python train.py --d_model=64 --n_head=1 --activation="tanh_gelu" --norm_place="pre" --norm_eps=1e-05 --init="normal" --init_std_qkv=0.0572 --lr=0.0077 --beta1=0.95 --beta2=0.99 --schedule="wsd" --decay_shape="linear" --seq_len=512 --steps=3968 --dataset="wikipedia_en"
Each number is 500 + 25 x the weight over its row's rms, rounded and kept within 0 to 999. Layers, rows and columns count from 0. Numbers have three digits each. The size before them is the row's rms in percent of the matrix's.

# up: layer 2 MLP up, 256x64, rms 0.128, rows 199-255, columns 0-63
# down: layer 2 MLP down (transposed), 256x64, rms 0.151, rows 199-255, columns 0-63
up199 118:453501514502521493468505471460466468509482471476487519468494489526476516497469522481560488478466479510540523496516471476505566501520527531502482512455507530492501544492478477517524519489494522
down199 107:528483485482456478519506508533534477542515539509511489537495509450518494509483498555483520528535546479479491514493523531515484467472464474483486494502530501527485478448521496500460465514481511
up200 111:475528491492502534538490459486485503496497506507508482494529494479460495507506532446513524493523544510459473464559525506490484527488485493499554495514539535508502498497493557529510465539496523
down200 107:532480535467482517504508534520515517525511519502476497493514487518511494479513466553485535529477496465495478494464448486479524537493499516432467502489534504477479498514506482501465547517465537
up201 091:513509505561485489485520502504484505509493525462523540468482490468559506500500516494485528444497489475484471492481458510463539501460549519490491495542489541503530486521498519481521525532522503
down201 103:463522480481508501537488501478547474469467529511501444505475538493514526508477489514511490514524520495509531476525481474506516503559452506526489522514482479510467494528428483530491494498513472
up202 093:499502470453530505506488482486483545470502526510492485527534510502487541531491476503473515497425481488505490510523505517474491516527483483505494510467527475481490458484461502527470570471471520
down202 113:553499523531493511512469475513534500465510455542458502519502498509506522506496531438485490519474504508520493472495509512520542505513528494497463495514491510505464496515484496517514502420556500
up203 092:504521506473522521489528487514463491485540450480481523455487501471481476534474512492479452451528519531517501464535500505478513476509514515489525516519479535517537499495478498543557464496490505
down203 100:498457460532484479518502502503516484466481504542522480531534501500531471492469497513446549506512519498503467432507495517504513484471466497476515510531502472463485526460524477494499526507494456
up204 082:502514455524491487490479480462479516489527549431518459506482505482493485475519494457513501516490502521504500526557494545515479499510510508486517491502546516530529490543494507504523491563499471
down204 067:532480505473460484506497545498506451521468497528492477496516509530520503481477474491485495526453489524511500484472523547496526509508514496500485479472484507442456526445530478512467490473454496
up205 123:491507485529467516486484477487478484550499503522483491529463490471498451554548484535482511486523544480478492494448516511468525487493497460517489507524504553517507507478543498455498507511508480
down205 132:520521517517484529494501457429500514520448459482520502519466516521496481520523520521506501523506484495516498493517499485487488463472550493503498528478516524530479460501499459526531520510553456
up206 063:477514551469489511466496490471480506501516468511555483508546508511487545504476491473511468496469476484503499487524519524463483492523533495505480466504554470473507496541500514540543496504544527
down206 074:537498487518457468501508485465478514488515526531509495526496497495487500462502517514549473480487471486530464476532521477469520531505445543471492517489484473508483510507580491513491492490469526
up207 094:502481527477484510517516522432509491487539513528485524529463523501503500503489451506473521536501508527513470513479506468499558551479511467485500511558506480488502480487516525463494525465472501
down207 111:513482523482540510482475460549496494538519515486501448456532484493480510509509507494500480498476488457502530539521464505528462506512477509501497509442476474469546538509495491492464480480514533
up208 091:495537503468513487520515492482482539467472528493530478548501536494447498512481557466481478515501543537508489473515512538512510532492458473494504473521477469508476527478482508499462485481484526
down208 086:474510476538491486478473524525518462516561477522471534508501463541554511488521462541531514513473494444492502497526483496514530479479512517480522526489509517470527467490538488498503509497519487
up209 117:516443509528489510546496468493518519504533505489440486517485445442489471486483529528493483544505528525512528499486486499523493537504516522515480501482500516546513478464528517478517494511497464
down209 124:479491478499537476528495469477528497518545526532508485472505510540508508496504555483506545497467505480478482502545562497511494529522505496486491518512535486478445521455522504448482509502509499
up210 098:494516544469522509559515456506488527503478530520513492540514460457501476498490520491509461569516511505518489537503485485474509496476544489483500459486490534501526470458511476497514472517486507
down210 106:495520495519514486508492439558486515536474501527534504520511463453522474513484526455531514553527511498519495510450522476507512494493553488495503482524499491460472487483489473486530496500472485
up211 108:465509509505475503511507462473484455507511479497440507450475508501503524531524454500506488505515492445489557537466524477486474497514551461503509477477523506482530490489517479515513481523523487
down211 127:473490473468506522503497472470455429495504499521503528507514492498461468543471492482458484513526478466506483487532530496498471531473509500527540502508460501513511485490486525461541481507537532
up212 126:495465476509494499489510441496485532499501505518474483498498450493494538519543495562492464510476504475530505531503522510513478509499527525463498489476508464537545453526514447516513525484508482
down212 146:457544548466473471477488469544537459523480494510470495535532463496501518473549487502488506508474473500519461515512519485497500522489546514547492494467513467508532495536487487498493500518491494
up213 092:535491478528472515481473487510474447527502543499495484519494486492505526532501504455505565489518500454482490553518524509499502492512522503476536490483471489507519520541511521504436491526517468
down213 083:496499513513511513502534527517551514499527487495503542510500517521547512455494514545509449520463528557545530466502479531481516486486515516506498541497521560531509498496499514515526516492517496
up214 101:531503484530519488503482468498492495498492490516495505467518510526487489514557528487535483481515528464460473506483527445477501509465443477477497490487482482493517538541519542507484540524451479
down214 110:444497516485560505556495513487478499509469533497510506506517460483522503451485497497491524484469488525496527503514499520548499538564489475504481460473471492508473506465503491496520497496477458
up215 092:511491499525495498506492476475482539527528554490526507499491506489498519530499556456485503460478503528494465492544468554498504499506470508471539531495524525484545445526505536490474501504504501
down215 078:489494541440504477465531522498505464480519492526469509480504499507508488467492487528496508524487504490482540482441522472510522508493533462516456460495502482508456542443507497521518486525471498
up216 130:515489493470507511532495453497482503485489472478463570447479482464496502512537490491522466533496557542499487472521514495475488480508540501507496519514495521519533478515454509532514464506502485
down216 114:502471496519536544477545514481504508493503514536548465516512494553532494481488479506445530507485449456518510472497493529488497494508453501491474499508493463481499484474516439488495494495481525
up217 103:508482474480517561486506466528481514539491463486487517516500507493533488494486522556501509495495536491494534481540496466540460504482494476481491521450516528523470489430494485487498490466508513
down217 113:549484490539505519472524525490486493495500507487507461478534516545504513485470497465487519506511469530491461554479498475517481516480481479521458481487494515557465505444515484529520519515475530
up218 132:508491531526479512484478479493532506461552528464542495499474518522497540495508512441514533472503483486520479536534514521460532515514467485508509464515495511504559479507478493469484482462505492
down218 113:482466496511539514518485518550446500502501460523457514487532471493478442498488479495484478520490523490490504453506501456534507495494549489518505523463522494504468532491485501525510533527462480
up219 122:545478511524489491500531486484515508516487555473500534525465483472490532496494495449512503460488517519496477501488466543496545519463527516497497435462466493505511523512534502517497520482479537
down219 100:447514472483478499528493477499514477506515474531522496470523539509547495498518522554515494510498519461511517486489553490497490465501474479537483523569542495484510477471453481503488482507485490
up220 101:480480467460518482519515478499531550491494527456495516483517485491468521496485525479531459483472537520544509490529510505489493535507492515445510459469507519495547497506471489480522514523499558
down220 097:520494492531464497464489516487479450506517461506467489489487522504545496455477481507511515509492502447495486498513518452492531496490478485524506526503503447484459484469544493472468487487502438
up221 097:522507552474499470512499516501522489464544479506448509511481496483494497481525547489489472503499503488501488518470548496501501482503585520527492483467537491499520450507460500537507486492512529
down221 105:474530475502539467453523489493492536497493546467493463519456511553482490492519481478473507517493509495495536509481516522514489504497461509520494528467517477458440546524535510478477498494495499
up222 097:535516522525507508534447501519536511456530511486480518491513483459477517446483511484511515479525504483496507508542470496516579486483505486486526468487479508495490485494498502555498489455503467
down222 102:455520489498489475521502503499442485523462501516500493523478451552474487560526486495476494498483484509500512488474521484530481527530459503484493470513529492501514521554510491448497478538482522
up223 094:526595491503489509489525500496484495450473464513520526505501501469527457503519499498491449515491503502557485479471526483492505484487525497465469513525493482482481528508512507477515528548477495
down223 105:530499527494524515477490508482484526546525500479462532500515535461471505464522467480510524502510513526513518565495525489477541513474552478492519521480533492507480529486462498520459518479534504
up224 064:490538509512524490527448485496492456473510542479466510475533520492518483495504536467475524483523488444487499527525510486507489514517537499520486501462488501489452503486494489563563494500515486
down224 078:541534455500509466509503492538505505545448525496499460504477513537512486541526509516500475459496518482471525532497523483501472488523458517500478494474538489538481543509526529502506541499479512
up225 103:513498511533509502486525467486492478540450517458544494493506487519517499497498497490523508471453527467509504499497529488481477475482496529483501524486508529476571558521515480475500505502475565
down225 101:505537478497511525491520489521476519472448512560503441530546528504483494519494519496448531505532504496498538500479506531515488515487452461524521483500513464499503480457527499510484499476493529
up226 101:533494493511460529468508503521465467473486495508492484530526465517491468516525486486499525527550532488477546523506504513519512498477480458508499489495437459456474504487539514492487497550469494
down226 093:510547518533496486523509499507518525587473510470497517476480477490490491503524496504497480501471484506541517470486508494495496510499492561482497493473523475522460525501507494445560475480471520
up227 132:473502501449533507544530495489505521492475473541460515509540478495497465491509483543494447546530535515513519467502541472517477475485512470510517531519510461510491471457489511505498499484475496
down227 083:530497512529476515472476481486517481519515506443526482472480545499497484505514505442502515458483445513484520535485462543487532499505510511498500491496500567478509517532527474498489493502536530
up228 122:508500554482542466529507495510480536489447478524492506507482507511501560505486492471506514538471484482479538495498533473502521480493528516540480499514518451471465540462469487513487505469500478
down228 122:473525503515476462498511491484490560482477479502489559517468480445532503504460491516493537509510499525470475495504521487508454482483497459489480506475479467530487489502481491483559480496486454
up229 090:556495513477513515481494504487534516523496479479511485517463488464501482495467523463509490513500466451516497500497496515472430529470523517436481482498478495518526507491459530491487477523463533
down229 091:485516482487494485528463500473503477461518476532481519445502540504488488476499558500500488521521498500504503480445512483489520487510526531482510463536506556502499463467484469499490472538521548
up230 099:532510533456511476517524478487501481516473482529528475486528469526475511543489508501499488490501539522525483482487531469450503504481492478521459495507473516472504560490477542512517503498463559
down230 094:485536473490470459474479538513494504522537534491504528503498471461550488492494477542438497492509467473478506508517514502529528493543487484501481520505491490516495450530510482492542493525545474
up231 107:484529532488505496472514467501478486504496487515492544508509499511510526463503509491503477491530515483497478512552547477540441499478520461497509501516484470506552489529527538477530455454519535
down231 107:520488461512494504512509524499484497491527493508532490523476501489462504500487552540515461510467478494493507526474529528475458505518491533485450530489475510526466523535515551512488487520446550
up232 082:492528500469522546431511493535499477490465477548474473489486515528476493498499484474526526502471509521509541463486501487488529534472510512535502489488504548475474494481484481542489517514477453
down232 077:533499499473503492544473522472535513490482478522493491505553537516493501486516515497444498519514535471502532509509465474478519537505469501455481530479527521486554478497510495493458489535452508
up233 113:489548486544498495538515468449494519532507515486535499473525475492514485485473482464463490505492512531467498500528503536484509500487526509517541526491523483524521446521520502471524525471516443
down233 105:540498513487498506497483545555495514471485550484495467485515518509487534508520507532505509545467506537533514508488511535510485496530524518527457498499473507500449532503532538533501519531452498
up234 104:516522498507437513474496488465523462468514478510513531524476514471485471505507480465503492508493517507472535461454495536497547484521520491512493462493492476487516512500507505487544522494579479
down234 124:525489454511520503479500519462469495501488492494484471531521489544479507483457499478473479490534487472490426516542497459475485512518461482502513498516504539504501454457472507538496470476503502
up235 098:514506507490506493521502488467501499488511480539496514503506469481511461487496509553435516516531540501467479504463531514498486516483488475492505536562478472525477489457522505454440500478504508
down235 086:508503518466497495467483513522534479454532496466504525496522526529498519487484501481541472502453426475498528460512514488514551488497530521495514457470510517473508529512453499503496480504528515
up236 081:512507505509503484514488479522515523487522495486475517496510501502470567578476532488474466476531469498522476546510505514466546522506501551506487515487544517509536526517506484476505473522520521
down236 088:488507471494486466533512528531509504486541496536486527490473494507468525512495532437508492530510510488507469494453480476497509489479482480512477539518506506469502483462483583503490514534458509
up237 081:489472472550506530482495474503470475479464496476472525477479491479500493560534529502486494532504527489479515531496487537474481539519530491528482512502519526491548476501478525519550453515499477
down237 102:446510492500503523504521460515491530469525517473489526498521451459501483491534501485531507513451491485503483504489512495546487537489555481538490531517519476536510498480538444515516503493491467
up238 106:462498493469522489529478476490520542491563481523496517500558494538532530525492495501507505487535479483517494526546480483459479467473512480469493506506541479476531484528486516521493521472531522
down238 116:505509485500465499508507512495511464521492516457493534512446513435503481534519510470543480491455481483473504536468507460484498509480546541471524530485486505515524515548489486480522494485525510
up239 087:507504479500479523478540533495520539452496512532481489548475499511499486510505503556496488516521498542524499474439472514483528539481471486494474462538493473496499508461521531490484530495461480
down239 066:475500514514532480487475448500478480535465500459488506438515483503493519484490479447503488480475509464507487507551524465497494478518527500518513514498503490459531515537478461502477445498529516
up240 095:534489524466509504506515518457506491486483493511488467497468491459519505564485492518508483482489469484520494543436519482449470528515504515482462521524529504521479553524479489484488493516462506
down240 086:458505447533515501459525500532502484480530514485510518512535493530488483451499494468509487496490517499468514464556496537528569505470496498496544499468458483486517483485517522505504491496525482
up241 101:475491524479542487479487473529495505488445465568468481464521467568519515513489519515493462482522457501528547518478487499471496477478488514498500475488506500505513494471499509525499534518496522
down241 092:490508522482489516476483575471517484498546576448501514467482487477493497456497479521483543483503510509493494497532542517538498483492484464519493507485493495532461489495502496476514468515518499
up242 090:532502539523481476482541496470510522446492488500492522505508465508480436482505514526487488511540530511514485483473514486487504510471502479492494454532468509483490535468556541481514475465467489
down242 067:490463434463527489539452514535504491555520496504495505480511548489515516506510474483515483475445490506478500495527522481523506503545540544486520499482504516496504459537473482497478486487509499
up243 122:471519484451534509503499530468513481465506467530473484491497493486495470518500468519518488518495496481524488476457542450489476479498539465523463496536537497500479545482443498531498520510473511
down243 085:521469494536476519510479468520481522526503519463531496498485469472506489496456538490493501481507494517487491519524461548508534523515462540465535508467465523494519462510560495464481498468502498
up244 122:486474556497467495525496431483481497468497510536502478516498492509514509527514525548540517505531490491496491497520518501470507519517480504480565552513494502491515449513512467494505531534472478
down244 139:517489529512517491536497471500492509469487499521495496526476441520518535537495519538525534492499457472510459517509505478464461494547551519513508480509526522456524480501492462513483496522456495
up245 113:491539488528471493458465469536465447488521496502524482467488490532498503515501495464511529464512491507485493499530493485498506463491511511525545460451489536458500513512467524549489504500524467
down245 090:507499538474488496511520513457564551502459504502504512515498504455509478485483516548467454500491512517529507492492474520528471514493490530465446513474516477544495497475484492449505496479490494
up246 119:524466532476502458546505482486495509477476547486520477512501474483467546524491545451501508448492491490519478541505500505485540510501519516463524458504466511504525474502488499524479485511460524
down246 096:480543480482480481464494510542507494509546449525487513535491511479536481475532472547518459521489496503485527467507504487548474494480492520497463537498516476507509525505480522531539465504525471
up247 119:487535486514530538491552487457510491524510467538521482502509497542498525505482481504495498460473475508520511460492501509486553494444506531537501486481509524513486525481513479532467501433501491
down247 104:545458523483502452508441481510496489480504525486511510480483480484521508482504544480508530527539547536515505541511472498531451517525507496474512541533484468485479531488495472500534497497520502
up248 093:472542531487473497492511453490475466469491493541573501483498472541484447515516522501451516515482504488491502502525529510504478465503526478509533498539495492492473536503506504488531514514533468
down248 106:532489483485524474525521521510521527540488544486485489515463478456481536491511490474533477494482512532547546493480512503529484537550506541500491518481485544514508475487529547484501479514502529
up249 092:513538527482482518482543475502477509521515510493516518509519492495453507470498484484487486488476522500461434461542539495445471520500500500500550476523545479492525495489522509513485491450525507
down249 100:478487475504521540461497529490488478511516516491463505498521522518484535483503496515499517494517508519510460494542484475418493533445500513491530516510498540519490535490508482522508435484469523
up250 121:508515512513498490501486465511457490560503498490514530498463431493504521527498508512484510497452505500453492495532511522498488520490483498486546545497541516498523489556520489481485532453538496
down250 117:536468507476465518520490533522518474469533516511485500467480514512491473457513507559504505540459504467489538470463480524518472497509498468517471542528495476522488487462477481530493539498512516
up251 088:507495491449504491548486499555492507487497510488490503488462416500472503517454539482489505505469466470529503504489471540486528517495521536485473542514460493503485474477496492515511512490481527
down251 105:497494483482497448504493508472504462501482503486543525465451483551480478496476534473497510512501514515490524533483476510484503503500466546514464510560506514532431509495494496485469500498546497
up252 104:488485524492526503537479491524504502472514440529527537473492512505532488525486566546461521491500515498515510482509465484489518476450538512512523520504476508477442487486502513522518523468476503
down252 107:550490533485491500526502502474495527525487520492484487504475494497522514516481492484473489571526563512492508493511471454480500495545492520553544517482464486502549510531519514514526493522525493
up253 088:483471547495485476495540499464495512498484472495548481509492487546478476523523538475507489464518494480531486473465493518459487535460532487503506508545512487499516496463465516446483523529494476
down253 092:535491466454461465515497475525469474487575468505494509502495461450511481507525522497504503449510532498461502498477480489522509488510538514528479510496469504473491462490522462509474494521480508
up254 105:509476524498526558522477497520547517509498499485465527485512532440494556485488497478495496477477486477520526518519493495522530501499519537477476550498525507475504461509469490503507438465488495
down254 089:529503496527484454467485482507444503482469471525493478542491452594494484490501497505515469517526507522496481497471492494522484514530493467510495491523498507512525508496537469515495512537467471
up255 081:507481468449489521503528472480486545492541525498530521477473477497523500484508463517494462489529489476504470558506508503512515537492457520495536508462493472446496483500535527512470531476511503
down255 093:456502554494524531490471534516529468485486482518500445504556490519515483546492491488518537519533472463515483444489500524508518476501488497480463495514535510494527502527477469511519493529521495